Weights of a small GPT-style language model, trained from scratch on English Wikipedia: 12 layers, width 224.
Each number is 128 + 32 x the weight over its row's rms, rounded and kept within 0 to 255. Layers, rows and columns count from 0. The size above them is the row's rms in percent of the matrix's.

# layer 3 MLP down (transposed), 576x224, rms 0.0406, rows 193-232, columns 0-55
size [ 99 104 100 100 103  99  98  96  97  96 102 104 101 103  96  94  97 109 105  98  98 100 101 102 105 103 100  98  92  91  98  97  96 105 100 101 104 101 102  96]
[[200 119 176 110 141 136 132 201 174 133 148 109 180 108 105  89 122 102  85 143 108 112 168  97 162 107 140 152 125 137 163 109 130 151 123 131 191 100 146  83 123 119 163 170 121 152 129  84 159 106  88 142 104 121 137 104]
 [167 184 126 116 185  92 130 125 150  94 115  99 181  92 118 107  81 145 128 125 146 120 110 108 184 158 121 121 109 133 151 165 188 142 116 139 113 135 130 142 137 142 139 124 185  81  95 142 162 198 109 151  76 123 178 128]
 [132 125  79 187  72 135 138 148  96 114 136 163 116 131 113 102  81 118 138  93 136 155 134 132 146 157 135 163 148 163 115 135 108 144 182  77 143 145 182 141 166 177 105 148 173  89 162 160 158  74 108 150  87 148 184 104]
 [ 81 151  84  64 180 142  85 104 132 149 112 158  88 117 144 109 160 142 153 149 157 144 109 167 130 169 144  90 136 168  90 152  97 107  87 135 131  88  96  96 144 108 132 149 189 146 120 138 115 133 161 150 108 114  97 107]
 [168 106 123 147  91  82 117 164  88 112 135 158 130 132 100 120 155 147 109 133 130 141 137 136 139 152 132 136 126 107 136  93 105 119 117 141  89 137 108 181 126  88 126  99 133 157  84 158 148 135 131 136 107 166 105 208]
 [ 82 132 151  66  98 142 185 150 126  88  72 112 136 112 143 125 153  80 162 124 119 162 119 121  98 145 138 125  69 167 113 121 147 123 139 105 135 138 159 156 131 104 117 124 113 123 167 115 135  99 112 146 180 184 184 127]
 [ 88 147 136 145  84 164 111 152 118 165 129 157 158 152 129  86 136 112 102 132 158 100 158 127 142  77 148 112  86 157 130 156  91 175  37  91 123 180 125 192 156 148  82 135 163 179 137 134 144 197 108 161 135 142 151 142]
 [102 130 109  95 121 174 122  91 168 119 157 158 118 129 138  80  22 171  75  65 158 141 145 100 116  89 123 129  90 141 123  91 152  56 113 105 192 151 186 102  91 114 110 166 106 131 200 112 115 139 126 112  96 123 114 169]
 [129 106 125  92 110 194 115 141 107 177 131 162 178 135 148  84 120 119 107 149 168 151 118 139 174 137  82 163 174 184 140 103 240 105 130 111 156  87 106 127 138 149  99 116  82 126 131 161 124 112 147 150 119 155 192 144]
 [ 94 168 156 107 121 133 192  99 110 176  99 170  85 117  83 149 136 153 127 116 125 108 108 121 161 124 190 122 200  79 202 120 215 171 137 107 129 124 170  86 116 123 150 122 135 143 156 157 158 109 112 134 141 101 161 149]
 [150 104 103  91  92 106 111 116 123 131 122 112 192 106 142 113 171 150 163 157 121 127  65 131 114 117  85 107 158 141  95 124 104  73 118 126 112 135 118  90 165  87 110 111 138 160 130 148 152 112 151 155 104  82 160 121]
 [123 181 158 144 157 130 111 137 110 161 168 112  91 144 151 116  43 142 166 121 153 103 145 160 120  80 143 115 146 136 154 115 131  83  78 156 116 201 134 196 153 123  96 111 108 183 107 133 159  73  78 116 123 105 172 139]
 [144  79 121  87 127 108 132 117 107 141 152  94 136 119  59 138  95 107  87 153 127 133 143  86 150 152 135 110 135 106  96 164 158 151  87 127 144  99  96 147 110 131  92  86  99 157 126 105  71 145 135 175 142  97  95 167]
 [128 130 124 134 144  92 139 133 136 149  92 126  79 217 173 139  60  83  91  88  63 128 115 130 182 154  97  90 105 136  76 112 191 118 143 128  80 126  68 152 133  95 104 149 170 113 151 131  96 128 131 160 144 174 107 144]
 [125 128 107  70 110 123 120  99  95 175  70 151  91 117 166 172 134 134 172 156  96 116 148 122 156 137 135 162 120  71 124 143  57 151 143 110 171  98  75 129 108 119 139 130 169 133 147 181 147 145 145 158 128 119  94 107]
 [ 95 111 188 130 110 121 166 124 137 136 146 129 182 187  82 110 131 108 125 166 152 163  91  96 142 149 139 138 154 132 150 142  74 136 122  87 136  95 100 103  94  83 109 118 167 180 127 183 131 111  89 185 169 145 181 120]
 [ 92  83  97 160 131 108 124 188  94 104 124 168 106 171 177 119  51  86 144 109 126 131 109 109  96  80 137 150 156 101 143 174 138 122 142 110 120 161 193 133 147 151 105 133 151 111 149 123 154 126 114  92 127 166  82 144]
 [107 132 110 149 132 113 114 122  91 134  95 109 132 127 108 114 165 102  99 171  96 122 133 161 152 157 139 128  54 155 113  88  26 118 141 137 161 107  81 154  65 111 139 161 112 125 102 137 144 107  85 125 120  77 101 160]
 [112 150 154 166  96 169 142 117 127  92  89 173 145 125 109  84 100 143  88 137 164 114  97 177 102  38 146 152 106 177 110 146 231 145 151  67 110 181 191  91 145  82 120 136 133  86 112 115 186 153  89  90 133 158 181 126]
 [178 135  89  88 175 102 182 141  90 123 106 132  96  65 101 132  95 132 144 139 187 157 110 131 101 103  95 100 145 181 163 111 133 134 102 137 163  97 105 107 136  95 127  98 109 138 141 169 120 120 126 198  99 148 142 110]
 [145 148 116 136 138  64 167 126 170 137 115  70 109 131 119 133 209 137 136 122  46  95 134 143 131 149 182 132 109 128  92 146  99 136 159 156  72 179  91 112 165 152 186  83 120 125 127 148  84 174 121 116  91 117 100 102]
 [177 170 176  60  76 114  91 115  90  76 119 110 108 157 138  56 135 103 105  86 119 100 165 110 130 119 158 175 126 206 143  96 125 118 110 106 102 146 153 124 154 147 129  80 123 143 141 160 123 117 131 196 142 164  93 105]
 [121 105 161 178 106 115  98 102 138  97 135 180 144 122  28 118 156 108  91 127  74 165 155 125 168 120 173 181 131 184 103 145 200 141 113  66 121 136 144 173 112 138 126 126 142  92  98 149 153 148 144 141  94 141  98 139]
 [159  84 108 109 149 102 154 129  76 150 148 140 169 126 121 129  92 170 102 171 102  64 191 106 146 162 121  70  87 174 140 105 110 177 123 125 115 114 127 159  96 110  93 111 173 124  83 142 172 159 133 136 145 100 122 146]
 [157 144 196 126 143 112 158  91 104 144 135 145  84 203 156 118 135 122 135 138 202 169 168 138 216 134 106 112 128 192 123 132 176 115 104 105 142 114 132 164 123 137 116 111 143 125 125 175 121 100 154 115 118  96 174  59]
 [126 153 173 162 113 160 103 157 144  81 151 132 146 117  95 115 133 124 137  87 174 121 101  82 193 122 167 139 100 165 180 164 109 144 145 167 171  96 115  75 155  64  97 151 157 104 152 155  89 162 128 163 133 125 130  86]
 [149  82 129 179 138 144 179 162 142 127 128 128  61 115  82 140 123 126 123  98 164 114 147 177 147 152 120 118 101 127 133 168  89 126 124  82  91 149 136 114 135 170  95 120 117 131 112 120 115 145  60 169 152 120  92 157]
 [125 143 108  95 155 128 116 118  87 112 110 127 194 141 143 142 137  67  77 196 150 160  77 170 150 149 115 197 113 104 133 146 126 152 156 190 155  87 151  83  97  93 115 118 112  85 135 159 125 156 106 151  85 104 159  98]
 [171 119 145 170 116 132 153  99  96 172 115 143  84  97 111  99 110 163 207 172 175 135 150  73 113 111 105 114 124 163 169 133  87 126 131  96 125 151 119 164 136 139 165 163  89 155 149  96 179  40 121  90 115 146 130 126]
 [114 111 149 143 147 128 133 141 115 121  65 145 152 112 167 111  75 128 116 146 103 163 158 146 116 134  92 154 193 179 106 121 118 142 171 126 171  95 125  71 114 145 130 164 139 105  91  78 107  76 199  98 147 150 144 168]
 [110 164 107 146 109 108  91 160 103 180 128 138 159  99 113 152 106 164 144 152 163 150 181 108 168 145  64 106  98 104 109 115 174 145  91 197 120 138 179 152 151 112 137  97  74 105 142 123 208 116 138 137 118 112 156 103]
 [155 114 146 166 149  94 164 156 163 177 170 109 119 156  64 125 133  78 106 138 216 162 149  83 121 103 140 109 125 114  99  70  95 128 105  90 121 141 138  98 133 149 106 117 121 149 162 138 155 108 155 122 113 115 122 185]
 [157 130 146  76 169 117 152 158  79 150 120 168 133 170 145 145  69 106 125 148 148  98 167 108 122 133  96  95 153  77  88 124 181 187 176 131 132 106 134 150  90 127 143 129 110 105 142  64 165 130 139  80 116 172 146 133]
 [179 102 111 165 118 154  99 129 147 147 164 125 111  31 145  96 142 121 113 120 137 113 102  61 155 133 185 137 122 163 140 144 162  82 188 124  75 134 136 147 115 177  81 148 152 130 140 105  80 139 151  96 139 110 108 134]
 [141 119 167 121 140 200 200 111  85  91 154  91  98  85 126 138 163 133  91 123 104 122  88 151 148 135 157 130 105 126 159  59 223 164 140 128 112 135 139 144 146 112 121  90 135 119 118 138 183 102  92 111 192 116 112 168]
 [133 105 107  43 212 133 135 102 103 127  95  86 143 135 138 156 113 148 164 151 142 128 117  74  58 126 183 135 134 144 157 112  50 124  98  90 136 195 139 133 132 179 158 139 182 163  72 183 107 140 129 181  76 126  80 179]
 [143 100 123 119 147 128 175 115 149 131 116 151  93 143  83 156 142 209 135 126 137 115 129 122 108 118 179 164 128 162 123 126 107 140 137  90  86 167 146 204 182  84 118 105 179 141 180 129  83  58 128 114 113 130 171 140]
 [159 101  87 120  76  87 154 131 143  95 113 110 142 220 129 121 150 135 118 118 127 110 139 102 154 127 156 150 133 120 130 137 134 165 140 109 102 151 106 184 138 133 177 136  99 155 151  85 136 169  93 112 109 100 153 137]
 [154  90 142  44 166  94 124 214  84 141 137 142 184  28 121 109 133 133 196 151 117 117  58 118  48 124 153 162 131 100  90 116  63 128 128 134 158 183 156 121 154 145 130 132 190 145 160 118 136 102 138 163 150  67 117 110]
 [167  90 137  34 143 141  83 137 144 128 115 162 124  63 120  51 138 111 135 104 104 143 158 119 106 185 122 106 128 156 135  93 110 129 167  67 145 129 113 130 120 138 132 137 143 166 115  62 128  86 141 102 150 130 116 108]]
# layer 3 MLP gate, 576x224, rms 0.0444, rows 194-233, columns 0-55
size [102 101 103 104 101  98  96  99 103 102 104  98 100  96  97 104 106  95  99  98 106  97 107 101  95  93  95  94  96 101 101  96 107  98 106 107 104 101  99  98]
[[ 83 164 121 141 127 161 147 114 114  92 185  57 171 100 108 161 154 158 128 181 162 181 126  73 152 116  78 148 149 158 138 211 145 146 128 162 132  96 111 121 114 139 167 158  93 124 108  83 160 131 124  95 113 107 191  78]
 [122  68 146 108 146  68 138 101 146 145 173 170 117 124  77 154 155 139 136 136 107 156  66 109 103 161 115 157 154 171 162 113 126 138 130 159  94 168  84 118 160  70 149 131 140 129 141 113 119 158  72 138 144 126 110 131]
 [167  83 152 131 118 112 150  63 142 153 107 143 116 136 200 167 119 113  70 135 127  67  97 160  97  85  86 109 156 171 155 170 124 122  48  85 136 114  91 142 110 116  90 187 126 135 109 175 147 101  92 206 115 147 114 139]
 [129 143 130 120  80 142 104  97 145  97 122  68  83 123 178 159 116  89 116 111 130 146 115 108  97  96 115 156  73 207 159  97 172 127 109 145 158 123  71 116 193  78 136 189 149 122 124  85 120  81 123 108  97 102 123 129]
 [ 99  72 176  87 103 101 138 104 123  59  76 129 136 180 156 155 128 134 173 181  87 122 157 109 108 127  82  82 118 191 212 169 116 130 111 100 132 118 139 163 129 100 166 164 167 158 161 147 126 149 133  92 135 131 117 124]
 [112 140 195 158 132 110 151 164 133 123 130 184 179 135  96 127 173 123 121 172 116 111 167  95 120 138 154 107 136 188 144 123 115 132 125 107 138  72 112 136  52 145 157 173 167 142 160  73 137 127 155  89 109 160  89  97]
 [145 144  85  88 184 118  84 144 119 128  49  91 150 132 199 152 174 158 110 124 150 114 102 160  80 169 114 119 109  45 201  96 153 120 161 155  98 118  69 122 120 155 162 171 113 146  79 121 192 100 125 155 149 138 126 157]
 [ 89  96 163 125 150  74 136  82 105 124 121 143 101 118 186 181 171 130  68 160 149 105 106 142 125  96  84  44 113 139 113 128 188  99 174 143 151 144 126 122 134 130  97 134 115 101 115 102 113 106 102 142  66 123  92 144]
 [118 133 154 137 146 115  88 104 112 161 160  59 111 149 104 187 189 161 133 129 113 137  60 125 128 104 131  86 105 116 219  87 124 166 112 147 141 137 148 147 115 103 125 123 138 105 161 151 101 103 203 150  97 131 167 127]
 [ 72 148 118 150 184  65 113 169  93 122 167 125  98 158 157 139 122 147 149 139 145 114 145 157 124 129 153  99  98 170 140 134 107 169 188  99  63 179 148 139 165  84 111 152 132 103  70 190  88 138  39 114  75 136 107  99]
 [ 88 147 178 123  82 100 157 161 126  95 105 168 102 138 158 128 168 133 164 119 144 142  80 110 102 105  68 102  91 141 191  88 132 169 113 152  92 124 213  86 146 153 158 150  95 159 102 143  91 147 162 163 162 142 130  65]
 [101  53  99 122 159 122 120 126 118 111 139  71  89  93  91 143 119  86 155 116  97 143  74 147 160 165 113 170 116 146 180 129 126 156 102 151 109 115 188 173 132 102 149  94  89 130 106 123 115 111  95  98 208  64 127  52]
 [124 104  92 107 117 130 164 122 163 154  51 101 124 102 131 177 166 145 138  99 121 121 167 104 158  97 159  74  88  98 144 186 120 166 180 136 160 126  80  78 119 141 131 105 132 176  68 145 130 131 114 109  76 157 119 143]
 [167 141 155 130 144 103 116 146 164 134 137 130 146 146 158 143 111 152 194 108 126 141 194 146  75 125 110  67 158 126 132 190 150 141 131 128 113 157 211 138  49 120 143 184 123 144 105 128 159 110 158 161 129 126 104 119]
 [127  90 102  81 155  83 102  99 124 142 149 165 202  78 122 101 158 103 133 151 109 118 144 159 149 176 170  83  79 131 132 109 107  91 143  95 178  99 111  90  77 148 136 126 116 138 139 184 116  40  86 136  79  83 199  86]
 [132 141 131 112 101  81 154 152 120 127 115 175 100  75  99 141 159 157 159 178  99 148 105 139 118 176 181 111  97 117 163  58 121 167  34 141 120 129 102 117 141 129  90 137 100 101 110 115 141  94 165 111 100 164 123  74]
 [125  97 108 112 151 136  94 118 124 151 139 135 109  85 141 160 136 126 124 125  94 163 140 107  87 107 179 122 131  83 119  55 195 122 145 155 123 111 121 120 107 104 179 175 153  90 161 158 147  65 158 112 111 141  97  70]
 [117 136 134 113 175  84  92 115 153 150 105 211 126  45 117 149 169 185 132 117 115 138 136 113 136 151 177 103 116 127  92 114 162  75 174  91  66 140 187  82 119 144 211 139  77  92 101 131 128 123  88  68 109 155 114 165]
 [165 112  73 120 179 111  85 163 155 174 115  92 120  67 119 145 201  94  87 164 106 118 174 154 134 148 117 181 136 116 114 100 143 140  60 101 176 130 134 135 159 162 150 124  58 124 100 101 166 108 146 105 115 135  81  96]
 [111  66 132  93 119 106  67 116 165  92 140 154 198  25 120 169 158 111  90 192 140 108 135 141 124  89 117 158 132 175 147 165 129 100  89 111 251 121  69 165 116 133 150 149  93 170  96 137  99 143  77 129  80  91  91 118]
 [110 157  84 189 195 111 156 125 105 186 135 116 175 113 137 177 159 140 193  86 164 146 127  91  94 137 116  74 176 105 116 117 135 101  84 136  92 105 157 144 136  62 118 110 128  79 130 156 107  80 131 103  61 130  66 104]
 [ 87 140 150  99 147 120  87 138 144 141  95 108 180  83 166 141 113  98 129 169 124 150 164 123 125 119  87 164 168  91 131 149 109 164  83 168 153 156 164  79 140 118 129 130 132  86  97 155 133  88 109 140  98 163 149 138]
 [123 108 119 105 160 126 133 188  87  99 121 111 215 170 139 133 141 145 118 108  99 199 146  77 155 111 168  90 140 170 116 196 137  87 148 110 122  90 166  76 112 122 178 117  96 121  86 158 130  75 129 104  68 178  99 129]
 [140 101 103 132 146 158 165  95 121 149 152 149 131 110 115 176 140 182 165 132 150  89 152 119  69 147 126 154 199 112 117 127  89 122  80 145  87 178  93 129 151 115 108  92 128 103 181  89 110 109  77  66 123 115 126 127]
 [132 107 164 159 101 126 120 113 141 104  86  87  60 112 111 207  81  76 119 158 103 192 100 106 155  66 110 102 132 143  79 140 154 160  87 117 102  94 155 138 127 124 162 129 181 149 121 157 106 149 139  90 110 127  82 181]
 [158 107 148 147  97  73 117 209  94 154  88  89  53  39 148 137 129  97 115 159 135 142 151 165 117 152  89 119 122  97 156 132 123 132 130 177 109 122 194 121 154 110  77 196 152  56 177  79 154 112  86 122 163 149  92 147]
 [113  89 117 151 171  94 139 160 218 149 165 143  59  77 136 146 120 187  90 146 131 130 103  92 143 146 113  54 134 104  62 106 113 119  60 126 111 150  81 113 125 140 154 110  66  94 123  71 114 118 148 138 110  99  82 104]
 [ 90  59 123 113 123  98 108 125 133 100 102 200  57 135 141 111 126 115 152  93  55 127 144  92 135 151  84  77 104 190 103 107 162 104 155  43 161 103 150 101  73 115 146 190 111 100  98 156 146 134 149 170 122 170 138 118]
 [161 122 156 136 112 147 150 154 146 128 174 116 126 118 135 153 153 175 134 144  78 133  63 119 163  90  65 158  80 129  89 152  97 193 163 136 129  93 157 124 124 132 111 200 127 148 118 184 113 103 107 123 107 199 113  73]
 [173 131  87 101 156 101 151  94 162  92 143 169  96 183 130 138 142 109 142  93  64 120  75  56  84 147  90 141 131 174 108  91 109 113 164 151 119 104  67 131 128 113 132 140 108 117 131 174  71 148  84 150 129 108 146 114]
 [120  72 153 136  86  97 107 129 106  65 136  86 161 165 117  48 147  98 190 155 105 107 126  80 155 159  96 122 138 185 141 153 119 216  79 167 169 121 161 151 141 151 169 142 114 158 159 130  78 140 144 149  80  86 123  59]
 [164 203 110 102 195 112 181 178 157 132 124 129 168 127 114 147 154 110  78 187 106 102 109 129 165 145 126 123 155 154 139  77 155 167 116 153 119 123  96 143 126 132  97 123 164  91 127 165 140  64 176  94 106 110  90 108]
 [145 112 171  91  90  70 125 156 116 118 119 135 196 132  92 147  84 179 101 150 152  96 116  94  71 154 124 195 121  96 139 198 108 122 100  92 149 103 186  77  91 118 124 128 100 123 146 155 113 107  68  90 115 108 126  57]
 [149 108 132 118 127 171 143 168  94 135 148 101 163  82 145 130  90 136 118 138 110  97 193 123  88 166 176  97 167 174 143  98 116 120 117 104 177 152 142  90 117 116 170 133 174 159  63 116 207  44 145 161 138 132 151 118]
 [147 161  91 115 150 153 162 118 124 127 162 158 111  94 162 135 145 154  83 197 101 105 147 116 102 167 151 108 135 110 116  50 197 137 133 147 105  42 126 119  88  84 151 132 167  58 143 104 126 145 169  14  98 123 109  56]
 [185 113 104 156 120 121 107  88 132 156 161 110 128 122 127 167 108 132 152 163 142  91 124  70 132 172 134 138 102 144 144 114 134 120 108 100 105 170  93 129 155 125 171 124 121 149  59 162 175 144  57 146 135 159 131 103]
 [134 168 135 126  93  93 155 184  69 106 145 110 123 133 186 150 196 125 112 161 168  93 136  50 161 135 112 114 143 123 164 125 132 110  94 120 127 120 132 160 123 107 126  90 133 172 112  62 110 110 102 135 150 113 122 153]
 [135 120 166 134 164 120 161 110 176 126 152 173 172 162  90 176 143 111  96 123  97 125  79 127 180  97  79  65  81 164  83 111 170 100 155 102 141 183  43 179 115 121 124 131  59 115  63 157 114 157  29  89 128 181 131  90]
 [ 75 140 123 152 146  76 173 118 123 202 106 111 174 151 169 158 136 143 159 178 110  99 109 142 102 127 148 119  62 106  97 118 168 123  75 159 219 146 150 168 137 111 158 122 138 138 157 154 109  88 151 148 122 152 118 158]
 [104 138 132  46 155  77 168 112 141  78 126 121 173  77 131  99 146 154 122 121 149  97 129  90  93 216  89 128 156 140 141 165 136 118  58 166 182  92 101 190  77 115  67 136 107 146 148 159 113 129 129 101 135 112 103  93]]
# layer 3 MLP up, 576x224, rms 0.0407, rows 194-233, columns 0-55
size [105 100  99 104 102 101  92  95  97 105 104  97 104  96  92  97 110 102  95  99 101 101 104 107 102  97  99  89  89  97  97  96 106 103 106 103 104 105  91 100]
[[132 124  73 148  62 111 146 172 134 128 124 160 136 103  80 177 160  96 191 110 138 118  95 140 133 173 108 204  68 124 149 147 128 143 134 145 120  56 129 113 135 134 109 132  83 161  97  77 111 154  81 103 180  89 188 127]
 [143  93 111 190  63 147  97 136 141 126 109 152 121 110  90 169 136 157 115 114 127 151 205 139 139  74 109  98  91 104 117 189 128 101 134  77 100 119 140  97 125 119 165  96 136 104 130 139 194 106  90 102 114  76 125 166]
 [177 124 125 110 121 108 129  88 116 116  93  88  68 124 122 157 108 134 157 126 180 126 112  96 125 146  74  96 151 189 237 171 127 173 113 120 161 130  92 196 113 143 152 151 136 145 113 116 147  96  93 161 148  92 140 192]
 [128 152 141 159 196 137 156  85 106  84 130 155 192 170  57 162 150 152 108 163 142  80 132 134 161 115 115 104 103 153  92 139 119  87 138  86 140 118 178 159  96 124  87 117 126  92 173 128 162 119 154  89 178 156 138 109]
 [110 142 134  61 144 118  55 146 144 128  94 161 119 113 104 106 119 136 103 155 177 128 193 130 135 178 167 133  93 124 113 130 141 147  85 109 123 115 161  92 114  68 149  97 126 140 172 113 153 151 114 138 100 120 108 143]
 [ 79 151  59 117 178 128 138 124  97 129 100  69 115 101  53 125 100  83 160 126 110 118 103 120  89 167 130 137  59 121 145  80 116 109  76  66 126 129 125 148  97 123 137 177 105  10 119 175 148 132 126 181 163 152 144 129]
 [116  97 135 109 154 144 146 111  61 144 110 168 123 141  99 126  84 154 147 192 115  62 142 150 121 168  57  99  92  91  53 111 123 101 170  98 133 127 161 132 134 127 111 111  89  96  79 181  49 137 147 102 136  92 147 153]
 [ 90 180  84 171 163 160 170 145 181 139  68 137 128  85 142 139 128 129 114 160 118 157 101 158 124 181 101 106  99 129  69 106 145 144  88 127 206 124 150 112 170 161 102 169 168 176 119 122 121  97 121 147 154  97 149 127]
 [145 124  94 175 196 118 116 170  81  93  70 114 159  87 111  74 115 148 162 115 139 157 112 113 112 124 101 162 171 144 144 170 189 135 151 128  73 132  83 146 121 110  91 116 155 137 115 115 139 111  83 100 126 105 119 107]
 [ 46 213 127 117 129 129 170 109 121  67 142 171 130 163  73 157 112 181 158 126 127  67 134 130  96 123 162 117 129 123 195 118 204 104 164 143 104 142 150 173 128 128 176 166 107 152 146 146 133 155 139 157 154 126  98 150]
 [117 139  42 143 170  81 114 122  95  87 114  91 150  79  70 108 139 110 155  98 197 179 162 120 152 105 131  95 133 108 118 118 132 132 167 103 110 135 156 127 127 119  78 138 172  72 152 109 159 171 120 138  74 151  85 118]
 [101 161  94 122  69 141 113  57 135 162  73 116 107 142 149 139 114 127 113 125 147 119 153 161 129  75 103 136 195 127 128 111 128 165 124 152 158 118 113 104 129 121 157 145 178 168 133 107 132 105 116 184  85  91 152 127]
 [130 123 103 131 165 169 155 129 112  61 109 135 109 140 124 122 104 129 114 142 131 128 120 121  63 124 132 130 116  76 173 112  68 139 112  77 104 116 140 179 134 140  71 175 147 126 131 134 115 140 147 141 155 174 151  80]
 [105 175 111 148 140 139  95 117 105 161 101 168 156 122 116 124 197 179 141 136 201 156 139  99 133  89 165  78  95 130 118  78 174  99  88 101  92 109 129  81 202 166 119 122 165 120 143 163  78 115 139 129 164  62 144 160]
 [ 59 124 155 113 139 137 151  83  53 127 123 118 129  96  98 148 160 159 114 151 171  70 134  58  68 122 141 117 130 147  84 167 149  98 145 127 101 133 124 198 108 115 148 117 127 113 136 192 144 121  94 127 137 123 111  70]
 [ 97 167 160 156 129 116 144 132 112 164 160 101 137 138 139 145  61 104 122 128 137 138  82  99 181  91 121 172  50 104 114 106 125 194 150  95 151 102 122 148  79 122 110 138 132 175  81 118 142 146 138 160 107 135  53  90]
 [133 112 150 240 157 111 160 128  87  88  91 135 178  70  83 114 123 143 120 120 148 118 188 117 145 123  83 119  83 121 185 125  94 158 127 107 130 194 100  94 139 134 151 165 148  68 164 159 197  83 132 129 123 127  95 108]
 [131 121 156 111 107  94  86 137 107 107 170 108 118 116 111 119 170 122 138 162  63 114 143 172 163 118 165 131  97 169 142 104  88 141 138 162 149 110  98 135 148 152 136 187  85 166  78 108  79 125 148 140 112 104 185 124]
 [118 118 141 142 166 168 110 144 170 181  54 116 167  99 115 154 157 137 173 115 124  91 152 124  79  84 138 108 157  95 123 141 109 104 126 143  77 179 117 117  97 156  94 124  88 123 121 181 105 132 104  63 100 139 133 141]
 [111 126  95 167 119 106 110 130 151 106 145 147 149 119 131 106 105 107 204 158 110 167 151  93 168 104 117 143 127 125 103 180 152 151 179 125 120 137 143 134 177 113 156 119 168  91 157 150 157 127 155 115 136 116 210  95]
 [192 128 112 131 100 117 155  84 111 106  90 105 135 153 118 103 100 164  92 114 159 120 110 106 147 129 141 141 169 143 149 117 119 173 102 186 115 133  98 130 153 164 125 103  97 175 168 129 143 157 185 182  94 126  96 132]
 [101 127 151  98 168  88 111 148  94  45 139 193 111 125  91 147 159 137  60 121 160 115 124 144 125 155 135 153 155 147 146 145 195 148  89 112 145 114  78 113 104 107 173 181 132 144 157 179 150 134 115 136 136 147 156  91]
 [152 127 110  90 124 104 146 138 178  99 109 132 102 151 187  98 132 152  96  95 105 140 116 177  85 170 140 178 136 117 148 161 131 148 135 129 132 102 129 151 115 110 175 175  95  89 129 120 120  86 115  97 139 160 107 162]
 [142 157 102 151 102 145 120 166 174 110 131 113 132 142 143 156  82 130  48 115  87 190 102 167 150 148 121 132 110 148  99  94 126 164  94 157 186 147 183 109 154 101 108 129 234 108 180  90 121 123  88 156 136 169  96 103]
 [133  89 124 119  91 107  98  93 121 137  87 170 138  90  52 117 163 111 133 142 127 106  87 125 132 111 115 116 137 202 174  89 128  44 126 120  78 124  82 196 129 149  86 182 122 164 126 120 101 148 101 149 149 134 143 162]
 [ 87 156 133 144 154  95 206 103 138 108 105 107 175 183  79 140 141  63 131  95 110  90 202 116 135 113 176  82  56  72 121 117 113  88 125 142 105 110 141 115 138 189 123  71 186 115 125  79 142 146 105 171 117 144 134 163]
 [114 117  83 164 114 175 140 153  91 100 123 120 158 106 184 110 182 180 155 129 151 162 133  80 119 119 147 114 140 135  65 119  91  78 133 122 151 154 108 141 162 100 147 134 148  76 123  40 109 156 183 142 128 193  82 177]
 [144 157 155 153  85 142 152 168 104  90 100 103  95 123 129  65 119 127 129 126 126 145 181  48 134  85 204 134 167 143 124 165 133 121  83 169 134 115  80 119 158 150  78 112  45 150  99  90 104 119 150  56 130 124 121  97]
 [132 162 149 151 151 123 145 155 102 174 141 185 180 131 174  93 108 133 120 116  95 149 109 107 150 154 141 110 105 113 142 102 146 101  81 111  92 110 118  95 130  39 149 131 138 132 138 131 173 124 144 147 175 163 140 156]
 [157  74  69  98  72  80 143 158  77 101 192  78  70  96 193  96  52 159 169 135 129 147  93  96 147 184 153 120 165 116 137 101 144 174 107 162 157  97  87  92 117  93 146 101 128  97 143 119 135 160 136  91 165  97 162  93]
 [133 155 149 111 110  98 143 131 136 119 146  55 172 107  83 144 109 117 106 113 156  95  64 133 163  91 160 163 138 105 178 152 105  91 183 152 157 157  88 159 133  81  49 125 138 120 150 131  90 122  97 105  81 134 137 116]
 [134 193  51 113 123 179 159 134 119 132  91 115 120 122 155  98  70 102  92 156 102 133 105 147  92  99 136 128 139 184 138 122 155 107 121 205 114  93  96 168 127 147 165  76 140  84  96 121 144 137  99 153 109 144  37 134]
 [153 157 141 134 181 112 105 122 123  58  69 101 144 152 141 131 137 115 114 128 139 114 128 135 177 118 130 147 177 192 148 128 111 175  59 145 139 141 130 126 134 132 108 143 203 148 149  96 157 123 187 196 106 111 137 114]
 [158 140 124 136 106 143 115  62 139  91  69  95  97 144 132 104 124 130 112 165  68 188 101 118 147 109 138 116  89  92 186 120 113 132 144 118 142 138 154 129  64 108 133 133 106 146 141 105 185 167  79 105 108 132  98 122]
 [204 101 115 131 110 151 110 134  99 124 133 139 143 103 189 155 115  89  84  79  87 127 158 132 170 157 135 141  67 146  81 159 185  79 158 162 149  97 129 145  80  69 178  87  82 114 153 215 147  97 139 114  96 139 133 117]
 [180 161 108 110 144 106 165 155 135 149 139 146 143 107 162 157 118  87  85 111 148 111  55 183 125 125 132 103  90  55  71 135 114 129  93 159 213 127 111 119 136 145  96 151 181 129 135 125 121 160 117 122 163 165  78  87]
 [101 128 103  91  89  90  99 159 130 124 156 155 153  92 145  68  94 146 175 140 122 157 129 133 130  77 166  95 107 140 133 109  98  92 110  97 176 101 128 133  94 153 136 155  94  93  92 133 111 126 132 159 150 140  66  54]
 [169 141 101 120 126 100  90 160  92  91 103  95 106 183 161 140 108  83  89  90  93 119 136 129  87 153 124  69  94  86 155 117  65 103 138 122 120 162 158  68 132 171 129 134 147  91  82  64 147 129 113  86  76 160 134 161]
 [139 134 158 158 134 175 122 135  96 165 144 106 127 132 161 138  92 109 116 124 125  97 183 171 178 187 116 104 151 126 137 100 149  83 175  92 120 151 131 100 126 118 132 133  62 143  51 120 103 130 115 120 108 119 148 119]
 [163  67 111 117  83 141  74 138 145 121 184 173 105  64 172  85 120 122 159  98  60 117 121 109 107 177 124 136 174 147 134 110 142 128 166 129 118  54  54 112  92 159 120  91  99  97 120 150 154 144 143  72 154 104 139  94]]